Part of a small language model's weights.
Size: 16 layers, 2 heads of 64, vocabulary 1495.
Architecture: rotary positions, untied embeddings.
Training: a variant of SOAP for these matrices, 124M tokens.
Each number is 500 + 40 x the weight over its row's rms, rounded and kept within 0 to 999. Layers, rows and columns count from 0. Numbers have three digits each. The size before them is the row's rms in percent of the matrix's.

# layer 4 MLP up, 384x96, rms 0.0965, rows 352-383, columns 48-95
095:490541503572563469436482554557510496542521427530475561509479608589475545437515540531511577465461575550450541517481494435508562423496494542499492
105:502508518473511510521451481568512480509463536562518485497536514496555425582472463533533529397442487457580488504456505462501484560475467555506493
110:458505504443533566525567487539512522504510471474472507519545576515507477502457567509504485504593487502461483546489465562484415493538501440496413
105:475469491562542529533463531452508554478426553466488497508481540472516456572472552556571486496533571562488473534487504438585486445455480514548479
098:513512434488520520500535540601511445474456522450493556493555440559556516475461533555451544511484520444515462468479580534504443483511523561480494
106:526486534497501447460368471559534515468494423504526467543485473506448522503522455549490527492532523498455444486506420469490503492488441520440464
106:525572484519486518534452494429522552492507492531457558468588501524503601545559535478475461533512482478451446481452467432535396478549489473463502
114:514448475522434511531528572527560475540476475535521466476539467562526472500526473554497574488463449517510467514545533445510489502509460596527554
112:482522463556490469455552555530482468411493554521447585432425512503559540452458503481589513508542463477532539459504555407544464463512516512452514
094:497483476449524427521451520438463445486477460503507479518469471482504547530574524527483508508522507519570450450472483448596465502484436551463477
112:571506544498487522468552552521550505488508542549524518471595455512546489512539522461417494559525473474527497445521521570499461604478463478466509
100:516477445495521479492499432537508475501455524516466497574425465539536495468508523490537411442483467500505544561406434541530472581461456492508472
109:484450497487523513487542544490513470507501580519472527492521532414571497427509514533542496405460498568491504498484508474509600540513523545541525
111:478497541495478544451454493482585476450465580495465473539500527582487523472440503532462550534466484470513491507521432458497549447478506527535498
118:439526468475540471487548530574529468523464509592537532497455568487586483420478493513425490533519516503545544474477548495453458522468520520570538
103:446526523460518534469509520576593510467540519492465371470548518531533421458473512553526542545458466520484464536508550495549520438510482447535485
102:499508427501534519505541539466507551502595513490484461488534600483499474418499619479476517499514444478454492492521508428503449547541418489481470
109:423429512575482482490529484527489516535468548520493524462577511501490529480480512476432546632447477451462466543456487453455552481451518515485543
100:489462521460496540483518528421463509526534520473491458547586494607477469475561572511485550519499487460509465466463474551454536456517392494538541
120:460515455476551499430505477504579497436491445505508564530444549491512442535546477509507534516503525471452455470498435452477444494466515477443528
108:464428423499578486524488466469453510413441442513490515480481517534520463455493487503545502529471535511459460436467536502498505564461440519496475
102:497461463536489521448521525495482498567485512545458462539459522484465495514506533601517525497541488544570491495509486524490542463529516463502547
115:543536490549516529536455491482593481514483517534494523505516601559509519477445585545501438522454473467468461477502445424469529512438447565408467
105:491507461473544473454527475614494493450522564514410513545533490525540472542527465523492530470517610454470530482556504546502525529482479533477516
110:511544593496586499523483474520516494480483538544536593535518526550565522493555522534466516532571509490507472558478430498561504486562492559512478
075:558494437489520437566587547516582485526463467553458492506483569502507457482495481480486493516523442485545558538498491498562507492487511505431457
101:519512526541452497535501490532529524455472478502494439461458515459525463453482522530463454526552500523521553461481425421534468534548517475509468
096:469524507434475522500461457432509552511469477508506525558542538523473534502473580519520578504555543365532508551536485533501574443488507547462485
093:470501537556534549540517479467562488524464428546479504535465516542535539540450495502431487457502546526477450556527538508529499511521503488599508
092:517535484480520435520588526507462537518478424499503499551471524526575544499494533538532490505518522473557443397453460543472505595556523485593511
111:499503491467523454460472513452465563477559469475490545608496498504472531487541519466557527473512478539438508559513431467525437440450470573602503
099:495490561522490508442514491575475501531528532457501533542529464367482481501488477526517604555467520476498480499522484437465415464436494499468460
# layer 4 MLP down (transposed), 384x96, rms 0.0901, rows 352-383, columns 48-95
098:495495546563571473499563529530552471497565471493493456468531490415560502494534512534493497527542482486517511531522468522541534574487440373556473
110:501421540446511466486490496481527471551527425545448581521473565393441471542533504526477539560457522464511524453509579529523489442454496512529499
104:542515443560470449472485511497505445453469466567446515494452509525543466519489474435509480484473536465548517475585495477522539509520551560530603
102:513482576467554460505496554509519443482564446544522550521488480450587468495453480465527446602475454459411470473455537452447570473498520536461542
103:497547517479523467502517438548501467553578500480468485542490552554533483516570473573507520537488497540489604493508424468450548428505498513406536
103:457517513496480493502472515585555454596452420487536488437489487479467478518500542443510513478469466569538492418546523585473484558435504487525537
110:546455483518425540472413446510471480504494539434426543538533548547513511566504505430517518505556473570586470487521483436512518480544481488517531
117:429493497474464521483498574508562485482434563542493499532457505533555481459485443552567558435503416521499535442480534526519508475432520493505540
109:468543530552576482440407520551498585514585523513497483537436494536534472542512540555497487522444507468442527419464519526471457543521567535524476
099:479426494501500479445510551473513414489516460544553535534475546476517469563554456473547572532495492486416464439539499435520488476524493478467537
112:525514538464480564539442510511490513505419502507521518442515459501536511488483529596440487558442504444429453473425543501507448428478490579475448
091:545474433515403502494533500534507492542510491375538606444543543489464542428504475498525500460564481469403510520513515479509489503515491503510539
110:522457515443498517516452442438500534547537448449503437497512466488485465561513520519456493546433398482488511446493479533494424469476445466432497
106:471490511431591468497490517472514533464493481501514538500547556572456487450548530429495541562485459456520452517488457544551513519489447553552453
115:483534527516492464487497525590508444453466451517457462509483563498533495537528573483511443480423481526458480478460546584490522541514483483548521
102:472510505465536531472507578508480497478517536446514422521507535464443484475544556513546457513574510494490581551524473462497540415461511514462498
089:491497551544585500466498503531477427540463502564475488478469468430485515536464423458506521466482524495509468505599529461484592512464505482569476
104:454516509456485494493570502505481382510434557519547541552475555477423499474549490484557521448549473465507507549461441496465504467528519483480490
107:532524520607499496470486460459501523445526508505506475471446515530500495519493499512470580497511552470527546449522505474483460482549569482513569
115:505513486521616516494518530510515476500506550539500508541449468550475519559519496508532546551531428586550527405524485480518552513461511502452471
110:536458552537479567555539497479519518404493503519536476497575538524471509515477465472586478440505535481560493464480524449544511472456511474488527
095:492437481534504533548531513533481534481596465478578543453555586453447503467542501471450475466505544487414554559512494461459472518490432496478476
110:505544424530506505463505490482467540445446424544490451570515518470483512502460566484485470458569550526503436535459469430483506573433501542469418
102:570423572543536572497521539520542527543487490498470469423470511517500434476497546569498544467411523480561536486482584511481491448537486485543505
102:536479536449591511553525489499446503473514500511506421581502530553488575559534528544475568509430445556501482486518514494497541456523483468568518
083:411477480585537498502463476424492514502491468507514496523518522600518549513524507515514569443520481436460500553489484444463532479600570468509486
086:444575481527578528514505483479489473529486576498541509553486475522439474475565476488497513549536509487471539463511485537508537526564440497463469
093:564521419486556503539515551518512510490532493499460486478431427499468507504482434532560462462422542553509500483414480510514447496464533482426500
099:523558515510444514447574548465412464421500471571475488491537522512507500410502458506570525526484472483449512538502542533475495512553586468473530
083:510486423481486535479480516496488527545559520526483497533500546483490471541451513534502469533492564447470514514462536474505545486463495489508498
116:476522541486534464457485499557539456552450511570440492424545447524524502490520520530479455503557562506507504563450487541513483566533476451486450
090:498513489480432554487481481541533467493534469526520479510456503546530484470398507505432386428566433471501499587475447540546520525583466565537527